From a checkpoint of a small transformer trained on Wikipedia.
Architecture: LayerNorm before each block, no biases in attention or MLP.
Each number is 128 + 32 x the weight over its row's rms, rounded and kept within 0 to 255. Layers, rows and columns count from 0. Numbers have three digits each. The size before them is the row's rms in percent of the matrix's.

# down: layer 4 MLP down (transposed), 1536x384, rms 0.112, rows 609-677, columns 0-95
# up: layer 4 MLP up, 1536x384, rms 0.225, rows 610-678, columns 0-95
down609 088:087135108123071135075069151098089182100143138102170127129131149100120126106120143107118090110095094134168093167151171105137144146123077120106149130176131162100132155096130134121097135124118134064132086151160073143133085120109079104154123215110188147063114190096186177194103127132113128162
up610 102:124172150098100123123127129091122131140161116080080144143191135152161122073146103133120096106112155124191168120160098084149134120079145173133155151094140145185152160152146136089087176150096107112223152118153154165184209094153121122165129112122208149088150125097141108122121128109136159134
down610 113:117141141195123158163112120139079150131140172144105210106144140085132111095138150133115125109061102128093123114104127180168129137104116114156110126156121131102161151175116138085152114084121145105137096108106140110091135120127175157175130192148172156129099208135123185155097146106142147155
up611 107:050163170103121128127161138111135136113101131054083194153128084085160109118180135102111201119121134128141122126201149114126129179133114138095033126151183127135188099135142099111135141154109028070058099164106115089107149191091141090104135141131100112089143106170130105115123140177101140105
down611 105:162090171150051118122122106149107167140118119203066153141072104157155125187170114092157132092110156211107107122100138091152125134119175115099141149128162127150103129107117100093171171108136135108119073111134051096131126047106208083097151085178106146093125113130122077156102076095155118169
up612 096:097084125151136178122121103103151153103155112127125172127144080164159135077180114186118102153153139128133163169195107160102137130114090146142161144119106145129159163173125142135149108098119041186154135130118127093105153109122211074130144102148113149092044104169135154170194172090104105075
down612 103:145082130108080123081122176116110066154191112087165156097148152089159144119147143161097124178118019148118124147135080124129092143116111140123133127030156075089110100123141157104130163070078105123183123173053140124113152105150115136140098133096071097152153190126141092135113107128186130141
up613 093:099202126163110148141165099166150104148140109124211114112158167130079135155135155109104042095096133085182176162143116099133105105134126149129182172151169114096134109138118133175095127185077153048105183127145109177104080131178049146136122099112153144128050113101173126148078127124078135098
down613 088:119129082086165153134150146109040117132099158090168121109125143125140117133141111128160143150126107117178065070068115095134096095132161131150120132139132119189115081160154129084153169105113112116157121094123170066139135154153163146084118133125140103159081137167076202133106105164100155091
up614 088:107124094166068163205117112151170165093104137061166162128173121146112118118120139135169127099148100160124130134099067089185058124121135095106066171082097110168152152075124087095192119119175137100093156133114099153149168124065132100097161141106102149128155097149131117130152155196111134129
down614 088:112157099093180157094121129113111148089143057129071103158165147165124114126117131087107119121135100119148112065159154142125108101123117162062178133139085107174084075122205135149083131126112153119122147058120120082086110094142104146180128111111122125120091129096186168083159156103182089110
up615 100:157146098099050089187162127081125129093157147131174103133175153090099178092120104077150122129121131125160136127147137165080083113161160191202185142153179146147095113129137172151132109129160107142147160156126154164096082056107125187194121123152089124127116059127119125122162107118062105159
down615 101:101134081178129119109084127167135143144097129146171109148118083078152081135079071146077175136093121127138144143103143124089165089171141157128134163109078119100071137149144112092165142138157098112116157079057100155147140180130163111174084134174175174148163117120105092098161104117222076157
up616 103:113128095190118173156097134153130137125187137087176101157146097171176103157156151203174146154134149140026115091133150142137134109150105107109129094130165167102158087097111134126047097145181124088133131149151128094094128136076123219176115073128110130164124116138171116068079120111092065111
down616 104:083111123140079092139082116118141148123091121179130170123066144116153127187126169155166161121170096072148116111109080135169133129161156130122113127101114047179165109084128118132127080067122068092132140138176155129153186129081125132160116123117101132164111165121126128187092094097181139172
up617 099:101111141114113108123111188178090138100156167197111178157124137171091166190122124126127071050092090148138150070135144132171157123106136121099072202094121108109108110128144146168157104124129162131170155166122108180203138092125147110144166153120107154109112094122170101132142063155153092169
down617 097:092183087190121154103134110161132152168084159099172149138144144145080100123130113169168177151090152177098160115082119114139073057160063116119105157148095153135151113174083144114150171166138175125132102179134105152163057100152128108119090115131163120117114162121158195131087179153124103141
up618 102:135108136199126106112175094116117080118201171199122150149087105080150098108099088110190143174079129153176120139159131096131132111123211115161146098143147134147146099135174100099092119149135139199145104122079116077105137134112072146085178127098056157081122150112179197146123147150113142148
down618 104:135097122074123155101083100127112226094091101108124115161133121112125111073080125157112137126082128137071154112127178105145127122130125094149162108155112145162070056151105124138140135129110119116116061158137158102135093107101138140127105165187127114103109146116167118115120106150168109103
up619 103:151165135159145111164128149132182132145174089139154134138093074165146160139175123104064110098146086199096184145099122080119131153123136131141134112129155099085133153163098161055161093094120138176106109160116106103097149154111056161125120175157077140163066151080130144107179153116071131181
down619 096:167119160181117121130135132100114153075123094119151154145151141110095049140096149131139150130093132140088109133156203093126140188091123183085100084159127155124145153094147106151156142183130112124119152088111101140152154061141133050135117032121163129114158125122158104097114075107185151187
up620 105:111127101111130130078140155058137135111145122117163172154111097115169126197135153177036113093125093125102146152180103144183135072099178154141205114117118108127136095175095139114125109110130109109112161102108111126143132079122093117150128150172081186136127168152158119184123135058127107105
down620 106:149056137118153058092087126150124118136075109109154135140110158109158131119115121122079125153135110134105133141082093167111161149098097111171154118138100108085128120156108115095157109124110122144066146074110130136107158142132153144158186159127138163148096107194066132116136118124154107152
up621 102:082168190155114138147109137114166171109108153138115175140146132118191160088141116131135145115147209120051151097116134120101112191089119138069153191106201161108189182165070127161105128089113137050144164124115131183122196139116148146127108160099126127102141137127128215134132154097109106142
down621 101:106139084142166185146137167157106140131146067177093102168175160153130183139122152127151100133133153150142101169149147110147090090167113122146120072125153147128098167091146144123121171084150084165163194142158124052175111133124174128144177115116088152120082175170174113100086106171098160143
up622 096:157198094168115115086128135121143133103084128154151107092112112132144125117152121161155141135178152146087114170081163163152085108170156119123142084090070146104108143112135125133120104102196132148178155144144186125131116169198160061132136158171127170149091180124169128074100127123107168118
down622 100:083109082113174141062074190125118158163184110169106139150143095096129126147058114131126139171161041081134149142166114112141114112142116109218097163138150175100122099129092157129108100117150151144091146135103107144099091140128126158105083119138107164013164127100137111115148117172169130066
up623 103:109132129144175164101111106102104100090145088139101090114149121161111110088143137189156194163109150117140138162123121133161226126145090117159171089099148133154060117114080140174069131112084136122143046135130115132078159138152174111126144141092146136229164164143139160130072152197161176108
down623 104:140072120097125139115156101161190084102169128132157164131142104129103174037163162100094163184134172124151076162165119226104132143098160149060160104166102184120122170103064119170111127202154164116148095167158201152100173110207142072131099147095113146166149090112127120111086112086139132127
up624 093:136138145110199129167153083096127167124084037120175159110157162100115143137157082185101112132138131107188133134129130080095125119107136104134110123118114186127057115078100183189091150135152171098086149139102152099174161135093083095104137154148108122136123068145151101089177105131090178134
down624 099:088140127089086107088115174164132107116148106124101148159156103127156158093151117129154137133092133151064167091090160136176135174074138136114101168125113160131074143130200139083144158097126077113143122106131128117106067098182179150123076141092162091082133199108089185143086128099115108159
up625 099:101125106122091124128089211117085102144151092190111091089173122166087136164196066150101140136124160096120155192172126132082127104116152135089138185133069109100134070109186136103080135113176125131112082123112113206123120102163186191109159100056088116123149137162102091083093164100125161183
down625 095:156147162152148164097149064192095125181118147117186097081165164095101075115106124167135152088101122187122126090152187159123074066155143126146122113089116161157131172127099087148121161120125118105129204062119141097152137099136138107120094149138165094124130120101165139148148135131148094108
up626 101:160118125053118095219118094102070178106108185180150102069111146140109077190140144137112111142126168153105157088084110116108118086105104154128113113099190133099205109121116149128117129105110129095154098182124105214113130094122195136139121137116131097148103156118163119152200163087106173146
down626 103:146121145101125110156087176158136133133084110101090115127167135139086196125125142125135125127157158140110160102139152091142129159160177118132161118070132111095161127082093098131036059203148112110140097037150163169144161162111138160144193093125126141063125114162144131126107161157165120107
up627 098:166096071096128138139137113155131123099050144064156164115119156174139099172085157103140090144124166125157115096159203114154122155144028181168096056104060114155060129120112162102130153145122119132155130124104150143131177154110115210137140135099171166123134163192110148068132156233086065086
down627 108:161147143140117102113115069088198134183164104135139118137159137155163101106168107099099116138156127140179129096151128101165098115113163173160105173155117153138087105164149103086111053141118112138106144173143116129107162106158042136164141122165167102054117079125161149066150150126152153121
up628 100:099148174142121140189066102134107176123045163087134155116124154093134103126185162184119119125143084105157143094149123147074129136139108090173105107102173243116084085134143190224194149169173082120172142086120118132093140124155099111146146118134085169112198109106147089173130138106190099145
down628 103:089062148113182128198156142111143117110103067134121165137140157101123185192113146096103149151129130100161118162136091069081114109159088125131141099138073150140130127116162103083159115110131122142071115090141095103173151155090131120121111205088189162166153171099133125156084111126142058082
up629 102:130109169142151185150087218171174112135186084125174082092192158133178117107172091128126167208099135106140100143139169037114143081150140082131144149161083119131107082142104080115106075137085129132154146135099157150171134122198058205128093147129065129198159149136150134159154129151123163137
down629 103:147113163174161128150138177158132134138144181077116120168052132118198151148159134078143119107146107131122168175124100117168086145114198167127168144089154168092139157161124128057159071145068131099101151114106124149070060129122147168090107147121125152119134093123123090166138096129086114177
up630 101:105123150163070146114136154135099127122110146143138160153142116105055023121169173097162090087141129097133103145179114154149057126056163115114202186125107130106096100172131108152127085134170124171159137094148124119142118165141130105122121159197116186117124086135183098163159138066116112056
down630 101:143145149100078140158147102077158126159077142161102137164177158126181157193152143147094115129116162093167130200100148132133127112140079196138043112162179134166136097133103178143108132088094127222169092122107112150150089114159037111155214147134148184118112141115113109099110112158157173140
up631 100:147113120101162128131157064117162112164157112157096123144144123098164146123208148123164116102158148056091138130127141102127138109152126107126082118113132135125117130156161086142156094119102091110146127132173138076129130110140129145186134103192115092143186093086089119105092122143096135140
down631 098:161162144084157156108123146078076141118105091083186120152150094114047063141047112125116125114123118094129131132127197126135109194137158129111134142142141142114080155140085123169167116098154107123112136137095114194135092179113152130118112123130126071032125148176153173123144173143129144079
up632 106:075126103176110122206140134110097117183170123173119140133161155164114174136105120130149127114129081120166149125193136108102129086165087179127212111123158116120124105092061195141140123180152126118116160085152143117108126108100086144067121107173059126133131145158081122081119121142120148140
down632 116:092156110216094149107157133128104127172139074138116099158198120144140137148130173135098114130151114176167146108176112147182153156122135170144097162123182117172160116108193146163101134116167096153187134150098151154112158094137043178137131135165181129131159103187121090112167162071074129186
up633 099:133185082094126125165129076104133148079082128127074109093113092099119089138128096130101126103103124133068128176131182090093174079150130126110129086117109145169130174107154119122114087111132153108120171130135136092068140143146144141147152119088133114129109162183160137145131118125140155139
down633 096:110123171177110130082098115119092119184138179137170154035096180165111154164129107162135140084123171140137130122156148135181076116126155112148077154048161126083158098173095153152163154153128111176104135080122158103116148156123049106108157232134144108182130108090138086154098111164109148112
up634 091:211108166112104109128139149085098146101103111111152139135139078091122147128128089137136134120008101139145128075121108128123063129120107194189115151127117161168128171128157126097124126146190131084132146133141112101160154112137111192129098180118130089128155159185148130163162085165127150188
down634 095:128198141159075095147105150131171108181129149138062087158110158177093134115159142186130111128192141138106074188151130052128125131150120074107139142121135100170038071139120131162137135169100094124140102168137109186089139175168134157138154104129125118095147136154118091089119137157164162104
up635 102:066105112126104120128148161124140139110125069138098105141109154183190160126138097146181133143170189089139125141123129179129132118063094112119099100115125113140139133128119141148117092148060098127135114200063085133124108142160152152015141083063124086165057124116146109095110151138139087120
down635 109:096153140107140115158144088138154097132134136138119125121159094143106122031155145125129107137142167130098150140152110164120104151081112100169106153149110170127122122070146089170164105172125123087194172134112173087139168135157101132143127191150119113165135174139173155105133142110119107154
up636 099:081132109099096165163146124107093157105146092189197084126173107119168160097147101127175073184145129154088148123059079143116134152106149170130082161137095143151135115130105170091095129194147084180073129121034147118103122108146166151152116133165071135115138124077122169128176112141146171091
down636 096:151148063153133046165079125138109086147086141126096128136154138126098202133115130063153170128124103132152138105132164100137127164117129113108147116126134062065056161129087142106121116153094123161141136128159161181105133115103155109164114112163186100102156097125138112126110152083091140137
up637 099:098158122127137122126088126119102116128172134099097136159143165071128136126080123136142151105062107137066063118077083155129099135077150163135125140073101078131130167115184150118127114173101133152063151101155130155139153153154126099138117134074069195051147111175117108105152166077111140089
down637 104:127171130145088138145098068114139137138141074067093080112104126180114144104098152129174104109144118087145176117175093146058149116116109092140178140128120152087081140188123132086098138150121117139201095079111125122113106107089130131165075122127150141176140161130114103116164093162151147125
up638 109:125155091129124131173128104104164146155144131097130092149101123111087087146166165135078177098130114121064133078107173149069121146065110137054132131114115122202124120112099133161115097146148141112135145100075147108151122109137130100166099067115137179136125132085154136126094124160153161116
down638 110:143135105129151111165101119152174095168151136104123156091133153165134176134165156135137187141124088094134228154172104092130110086105134127126128120096066135114091118139139146120147089136065181120133137205139125066179057096155116123160153118128138044093150131163119147111089156112102120110
up639 085:090158115182114151163157107091153117150126140193142120158084109121086092092117151171106126140165084095083135153158156138143112111126123150152152138061114155132154148127020147121175127108082163113139091139121102155100145117106096094121132162149170073137143152109140177122117120094083125129
down639 110:140086240103155082064097132175099129090097130125129132085137164149195147125124103117148122114104164191132133136131116144112140130150166103106132134152173083128101176138214156124123111102151124143118147094110141096131115125157170144146168134077060174117084097156082038119142089184194124112
up640 102:128068095163083154104126121121166172150108115146120136139159103168113162122100124113075108112128079116121185164121128110106078128135087073178126101101146121065117168127177074094190105103169106143087141128136043121160099184196145120080124113130115167100136092102112154120168125153156084111
down640 106:148155160080160109113138090147077103129153099135220139144137149100114111116098122152145174131092141136093111083173115164168164124122142170079127120174155091147117137120109208132103213181156147161125122117170244130089144107083114125174178127107130121174124171184129118126107137116089141146
up641 096:138119094131144101162142088149100104122116063131152117177134162173094084161154231150097093088095125126085133113115136157133085163153138134132108137164141130080148045117155162168136125185126126206108112175138056170090157112081169111112126145158117155130107181117108175178137131145102119124
down641 091:112167173172142127079137147106178181120121112128170143102115080120147084084098102127108170170048094143140089131171122126150073087088118174148191136097153131145161129097084129102130172103125140140170081146135094086102178185131068138132121117144130087116113126093128121181110118161113133112
up642 099:171168123144144084124168181137146106099123111098070178101066111090093086134167158138143121096150084104158119095133125117133150107161070105124093082110152110141102129117158127161208131132129101118128150150080118126155150107103125157166145155121130194140149113109136131092164118140112132126
down642 097:076102142077149139153101173125081209108120151157120110157118128132156162118101062075119174142110113098055122166071110100095180141107087153114190124155153239085157150156136147104070166130165182159074120156061142105095156082119135130114160130138125139148071113120118096160159116107079120132
up643 107:115106139102150119094098121088138145186113134113107102170135107099138085125156102150124144185174073095132120090105122117154158194192145116144117149112106121163121141110087098220137132138134134140145181168130123175170130094126135148189137102159128158093094142184148145082142152155106161115
down643 113:130055145113151124146078162181124168156116119143170073117118175075167166131128082132146106160217157110125165146077146125126118164171114141139144199150104137130149127112140075164121163133072119213090127145158187127129162086162124149139123141113144112179118119156095133129168149093181113142
up644 138:098149127174107171117086129129123130144128106057145101171070140155168142106161111122096125107128146108142106156114181119140109011103075159148105131140089083135099130165081150053149135131166101126181139127179104125121146152152132168088160115112089121117143138135168069110181170169080125097
down644 154:139089081126142157091145100140088106127095143138139138142126116211130113191117101184109141135142125145110121163128148115017119108151150115135107095128194091108136079094125118115121174107143140152192070182132109132191138109092159152091130112124156072139116121122127113124192145172134088118
up645 100:080148173135134116135163164197112120138110121168149143118103111135075131100144175119126071159121131110113150101195169067130143096135089121178138133137094162137124123141137115193116106154075086095196158135132159119117134136137112103108133128116118147126106142137134154136106086226153086172
down645 092:104139136117088168128180158125109086147062135146105114146107117103119121073120072111155151099112119161112120105146110128095173151134182151157119115174120085107142175108124109108125103146087173157085168138124141115115078116114089137132137107218097112147153179155132154109148098130105090122
up646 099:149128167127128088045174109106150083123105090096190144106113154125156124110108168094161095186129138148135137083158137154136146139177130134120068129152093166087172114098133119109144108221113127098100094185169105134179125183102130109110126116143135137114071122144156120106152137092067086125
down646 094:121132133134109151189100111082111127209111163166091148055173128133107106108179153141159171120131056145160065128089118087134164096143135102142141195115078139077178119078137153173117127120136125139147130142154169116085106089132151136118135074210129135117128116143112082118131117095080153201
up647 094:162151173125094066148148103105138146110105049125151080132115146121166152150157036125148165112094119126134124140167125104153152173112099148086155113099116101127039114110078169107138140138122155121084107153140080113074147160121106073146131102120118089114186137070166095117151159147142082111
down647 094:126086104148170144076108120163122126120121165148123128085136078145121099151101194165110097120134126110129081140118121132089113127193151123146132146165163120090185135088135126124121149145128095126143096125130124117138110099140174150122120164183098131194089106141076111080147082079130168127
up648 101:147147115132106122150134087157180091072134161123152175102121201072072112183082152101094121119129133087096119141127102131113162121112098126118083180160076104128150110116115175085104129174108118093089167115157132142159127101068113092180115116111199134088125166116129084142120153105111158091
down648 107:075099144077099099119160111118124119096128132133152125164116229152103125168198168093182148150119068171176167121142120096094103151088118138105150120101063113078169202104147128105132255109135167207104180145155083171163104096152098122179150109100124075085112109148123146117144114080178146132
up649 100:147180130186162120137124197071175132144158122107140092075136113122137175136172181143143114066168125115110133128153138103136137136092089175111170094128104121108151149164075193157127112110179098121127106129103117092106101092191079157130129173108111127093128131144087111110141139044163099122
down649 100:123111180134115149153136168172092123165150147122160106136120096144133102108160059101141145171107167117122109081092154124130103135146135147177107124098104206133211198133137122071101102158112185090129127154091110186141134135134148171107104137129159170146162136113127157152100136171146158154
up650 092:221136122105172154125167141124142119092128139131181133068110132110142117158106155150108186131119091124121086111125077171135156139142075151118131093155144079125156137147100165122130126160142141168120134168137108112078165170168104143095150147095171188113122149121087159090118113131116075087
down650 098:057147109097153100116181196141062115139120164087146162108096091105120185147187152120150086141128173133102102123107187149115142088140148192010134175100119121159111130091076132103161151155124187173173151151160132143092076094140142119127118101138125114094142079063130139116144080096168137158
up651 096:172136160097101138143117052092082188166124156110098079087088101122154121149187122170152098152176108138113136125090153156113162146195121148104096113136155164154136154161125072141188207155142128160088125115097149160131051081143162168098115162121116201084129173119108166076144116076175107138
down651 092:097106125151158134151111131118081104062158118134147138125168157125116198118049142125191088145078129132140093141158106111126149075128183090158160165138116146137080109177106148111150075121089113107169090138184114134166161161172159104174166082129130126100144100097199124152156135113088085101
up652 105:145184075081094129098105103065106115151142177104126080092126112065099157108103111210148170073103148113159132071074127085082135182134142133108103077128092094146145115145154168069138168129119132089091114139105126099121150151158178143116093130154118139102091158079047119153093153133186094189
down652 102:100176166169135096132064150157105160127128144135070134113182125194128155159105142067109158160089110103076183207105090107157154089087146107121135151085150160130101157124130079104173174173144136145058132132177133118066159093140151154146172104088150138121160187138132069129114132150191147100
up653 094:073118125136145123150176065114177074146120063159199151132120147145078163113154124127144117112150150114099179098121128145112105163130126143133152166134152109185106074130122083117150140131144200113069112150127134087083139143131088158111124124122153172123155073162112148109090178162151078107
down653 098:172144120104139116095075126154147122164078153114079096148108164155121144104099145089181101175098083047103159154117108143168105074128113125106164097101116137176174163109153145123111060103109166097157101167076098166093132157114104095149150140107161064097166161159139162109118112110189162159
up654 104:096115126105108145176059143103116152111078095128128096127139178085145140202157112126185153102110068124154155144109121122090123137090171100099124108084088174153102115104136172225130050123166191150135124136144125177106088152141095143110080125123057145141145080093214112144144154145115199173
down654 107:167156114109160116130150203112095197105124141125136125080136123117136192140176133133167111197152148107094112126138099075106192152155064112133145113106057135153124104167091162155157130141177118120107096110143143123095082182102060156148100139085116113137128127193150142155097153103149157145
up655 105:131115125131103128101092121124166129120131142102111121132141082045148103178099141133181121065175164181128100138061113120104106191109184096184082125132114085091150133152130143136163087125130109100137086175141082176146185075152133088169143137160111095147184079115097133078165104209117107179
down655 109:157131108124108169056148153114147150080153112053122115118153081148169108167131118180126130136081117146139106181118097100106185113148198091141103114123112167141132175096146138133112129135128099125108196100176070127110093151154144093113156147153154125100186109071089196176162139133102128075
up656 091:107144150127121108088079170162171103168108175126153175062116176100133199075123130170154107062123144133144163125182125077166103118213171130099160128050138097140119131155173126127121123170118204100137111098122178100129125121118100149129127137097152093129124140152116128100086169139150161134
down656 098:119094128184118050153152107095155166093097125113130146126190125125082096136113127104161155202130096134092113140096136144096157131081100112155085231139082161144137096089114114132100110149179065149111166124150087138123091153168174123119118148136109157164103138136134064173157136120152193101
up657 104:148171096119083115173085079093091122113124155104141137171102127080104139094094178161108105131113104140148158130055136122160192147106154150152102108149125138143088123105101196145086047169163094172077114153117141179166100067089124092149144090145156112088156087116118130091155110084136145147
down657 104:136137121115117172157156085124131104128117095141105090165154118134158190096103143098096180125185151106115189173185135074100125123116104129167169111131161103126111131139083083179146169117171210142181112118102109149163060166126137135081067138060096115052123144137182100135095129151136161128
up658 093:119124103097096142157136115177131144138117104136094055083107098169143110096128098128138197071112163135159121125147080151124126155159096135183133105161127081109173173130150105070062085142138167106115188122061071162123109096146070097103170219095122161153059092081104181153099136087154174071
down658 090:079138116095152115077180198070110101107041080139109065108134108164117167138230181105119144129116139171155060120135075161061134094146167159112103083129087125118064159151112147159096083145154121073125134146115147129115120153115149142160149091134140171134157053182101180139148093154123144066
up659 099:107122166104137148160146165116127136084109165116151152135098165120162126168096147149126199062152127131100139146100109150175120162112119182159160133136143102183119104088117104069077113065133105089163073107072123076118097139101018090148173160167093153179062104133194139126124188073157166120
down659 099:132143127089116118118132137142120163107160059137180107126115206162105112141150095125098159156104098094152123121085170175085119123109113123109054105198112116102156146119156174090127208117098206188097124188121104144091136135117190135106092105095166111093130143137097186175086100176104117123
up660 099:074097116191158110130031046181102104144117058094158107128168138164117075092112109126124131147110108144143094102170146119114167088077091102132164089074128116164133114210128132116110118161116148092063171147133090147159122125143162143180160088130131100152159155136147088184095179097186110175
down660 096:111143136081086157079113123163106140086131189108167169072111159157165161134169116083114125117136138123124091151120114137157114145131141164104112154148089098147135178195158217181148071135077091168156102171168169092124144078085076118090063156131179190142192107082164134140111125102188176131
up661 105:159138102108071108112143131165149149095105091087134087124139123134161123147162106114163113092178137149147093128200152147116204117146067182075136138167121147053083088168150091220095139154119112136101101092166108159105078120135156154123141159094138149116094104169143084110122164081159143173
down661 111:160092134135109114118166122095146086098132165153098174120149103141116148084132127133078134144160089101080152112130077159161125116162104099165147166122143105161071161121191118080178157123052127122187088160108130107164054110137067192151110154156158103049170102109119083183160150140137113172
up662 122:115215115201152135169142147095094135160159146097120105155088098128109117097141106092136088115124193131089145105103105138134081060135166177116117164077124111076125203153161211160234093118076194123116138163090154168127164145132151111124186155127104113103123135118121164124155138070121105131
down662 132:113116149149122161173125097119074162119128139174153115183141122123169111149189115129216122167078086131070098062131125079100160109122141169096121145157146151121155139131133133194128142088098163136105193160095138110091127106133125136215157170088189106112125129123121202151105180064110120141
up663 103:085143131114104147167169118172154143156124137132155103122155104090185139108113135163138079154124101138185130127070100209112155138108084127125147099158125170139198112122161141146135144105108143072149110144121145147153104123107090101139116168133165088112105119151125164126114132143094122092
down663 094:171158224179144135255150115075140097110086136129114141085146164157198164102162152125117118133142119093116117148112141108152113101172163121141085109095112128079220142116154097075113136087128134176077175104072158154121109072117121079070159165135137154169133099165157096077185108144108114116
up664 100:080123137158092147156187092089188076175105176204180173142163118141144173068130150143134100127147135079127195077161130142155097112207059057140223103126116124090127135111155151109145167084167124113147094095191103079110084102108087067111165095194107118116083125172108153124107176108112059140
down664 100:168182112159107102153095109122155151147163145176114124123112116133105153122106124112182105136142096171053112142165155130117124100106184123138091165110129119126142148167170148060122122140119146161143090122118114097138161100138159149178172152103093169106123075139179102122144106150023166201
up665 099:163184119111099173166107121114150065144111096134163124143126134148090201101106153143116117065172085161106099101112152141172131046148181193064174107077123125155165108123107202151086127153076092128139109114077121138141102119169082156126145147164098118171073115183094077121153189097107226107
down665 100:060172144089126178156121124112106135106045107127150125170146104128160119149113128127097120169105114143122181099149134127123080179133130084148073116232181138165101121098149109127141107123111171215148159157111195163119146089170145157151136116187092062115102125083149137122171084115190126123
up666 098:064107109112177113178132148144134103127100073157129120088074164121161102130093188082123112096130073148139157154120127094170084147145139121117116123108162131100114109113098116181105111160135120149168121111106139151092081112147163191115141187090125123126131128099127118087168091150094103173
down666 097:100129119186122135163133098144113116166150129141143072151195173148112136194121155131108140152112135093114132102114104097144133133096148117095200120062113164125083116125148121114168178081146145129150106098126064107117113110113152155141165159113135105218130133128145153121150153132118153139
up667 098:177115115078164121171104080133125068123165141101183141161108159149171100103114109104147153065114165100123130050110122202124178101194123143117112147124139155149185124225122082130094073126139153182132145123148101119106158137107078157107139089154055146184083134121089119087147086155129131134
down667 093:120178115130177158058120106093138074174085114141130093105145099115063113149100131140087159131113141152115113155110076110163141119112208123109144111117161100158099128070093170148130137177176143149180077179133197136195128105109100127113105167142201068077137209120143146145162133103118113111
up668 105:127125103064077174175081197133188136105095105102153174133147147093189160173124162170174101128091096152139170106132149144090118135123118132113103116145137094127119119149097142125129168215091126202131100109123180154139100108172106127126178047132139125138104119161152117146123096173126130193
down668 109:136135159121095122118140080071092097038056112141097172194181134178146082186127147155104133187081162126126067190152118127159136192131119105097118164101142159141164111158128134124115135123136133143156135128128150100208115088122164099133109065121103141110141104172169193145097161119146110139
up669 096:122140137165169095101073115072117078185149152138144162189146114137078138162162148160185080142125087123058103140061128086160168134141161123138072101117135160176130127140147144126146114132139117081101156135103162101135122138147186127140137104161103138166146110126197149175121125105092140091
down669 095:146130130113113099091191145108146144062117129135138131147149128145153162117079093166096112100097162138140181193216112148105096114149202149117110116175154125134091128182100077139122131085198104179124079179166142125108107164140178124141177110138138152081119166138151148122159136076141121124
up670 096:105123099164097164095172165085087116168109115156132108140161161166170082096076086172168178148111142158171133100112159125162079128095117150120108082127152086185169121153101124142157086102107095106178135114151145164070143173187174132105161119188116097164154169157118197104170125152145145118
down670 094:101112194082128124162075146153129145098101117162183142161149154144162155127062217128121099140115113087135123152063180195112144125145124135128130178123153119083101169107182184120122078104079203144114092155107139126153145128130069174101047086072167156112099098185156099120127093129114108086
up671 102:164166101111098100136081132143087071148110119105135088105088164120196096106056095161193114136114135101158163101115081098145129105118095160103098146104088225119154182176085106150112091103118079167130146125135170145132072152142140130085120119100100099182112204084055153137184076133059141116
down671 101:115188219129103128105175123195147135098132108120099115202100096145110115157146193141118097174134152129111124110062119125165108153197063180097076144099111182111056097118135094158078156044175138143156073109114158132145143148112077170154134143129172159130149153098181145150125131101154122121
up672 100:108142147191130159112107179083115123136137108136110161104100145219139136084116170091085129142082179101119125137101090072082124151137105123157117097085176108112125118097137144163159137161120158138110163121134194174114180183106119141136149123078146089085128090203186148086196160104117145166
down672 095:187179124145202136144170077117132125116127098106112127068099104129135167123111136099108131079108089106155096096150128122123129130137116106118119111119189092098100146089101200110083148148099167096080131081148130121146147124169128110147058154136124107140163113114145132124148094200082176128
up673 116:072127135112105110127123129157158101136076095108140158149130141162203129068127131124126133103176137171145104161142124148116165138108153162086041150092111138094167129147086083127113097153137149122118131109184191095081162075159135113150144162132033143083125131128137102142060151143091136078
down673 116:084079111157128183151142144125122115082120109153146129118120110120171161120149193094141108138144165087153158105139066161111114136146128137143128148116072143157142164092123123130127163144114161135134067126169157068131095105090126116144158171099130136144121173109115098093146131135091134108
up674 103:167163130138100121183128144158163167071067145181119107164149192109113087154152083070110125107166088087169110116152100165103181181103150086128146090122134168112156092130059066165094107114139087113135129138115132180151144042137105129140154140136135134139141136082116139084164139107098166160
down674 102:091080088127114142162115105109080166147100140102124136129126136116170105117071132183072105192150116154123082161099122172114122111124076120179139078102153085109133209090168202120138154126120113153144160107121113119142139139087058105087120198175092133146131122111129132168130166087115118146
up675 099:117130077170080095156129116129154126088108115149153108107108083092072105115136165127128107094089131138127161106076144155152099172174088119169122076137149176056187133082148079151092105150123213186032123106147124107151111117088106086178208166136085123153128108080163169115151183118104099100
down675 103:169099135148143098076155154089138169103151149127136097179149167111118156113137050177116117192136111092122064144138182165125140098159123112111129117135149116175087072143156140155138102102114099092173072113138131127099093139118170153121159144113141077101119104120125107170118057108150137104
up676 101:081143100115120125145154159057117144080111111109136150099156151113128104181157153174087138136201072140153101134128165137127136144109116113131128118168110104155115136122122129074116148149115147122122124108120080013204116130065133123182140162120096117151135129156144123079152117135132098110
down676 108:145094122167112176071124145098148094144163102107141200090148130097101139099130143125143161117153141158078101185142122189112083101106126133077117109168111108188146164140099135110157135125096109093097122124151095096091176101089123196111147142102158090132120155148143151134158146191111170128
up677 108:125161146114080135075075120082110098144123125132131152143095098075124116123106107116148176131129101068133107179162137066089080135101167134102133181133148088137155187163148112137111162137128106143103093170126134161154094116083129074152099184142158155125096157112106106099072159140144100110
down677 110:071123140110191100140136142144127121080142112095096093136107119148156111132098121105078163169112128065176085075119179194176119106090121141222155117146122110160120119115140096055133231116089131143164080134132098090107110130137144085121141143133087134115126107151143091149123184152141119117
up678 119:110121104072187200087098130107124149185167151077139179180107084110145117138129154144146082144122113112131164098094115161133153113094148046099137157112163108111115124166144162115194129139103112134137147156117141119114109122128195120172195074115115107118135145139116129142167103111150154121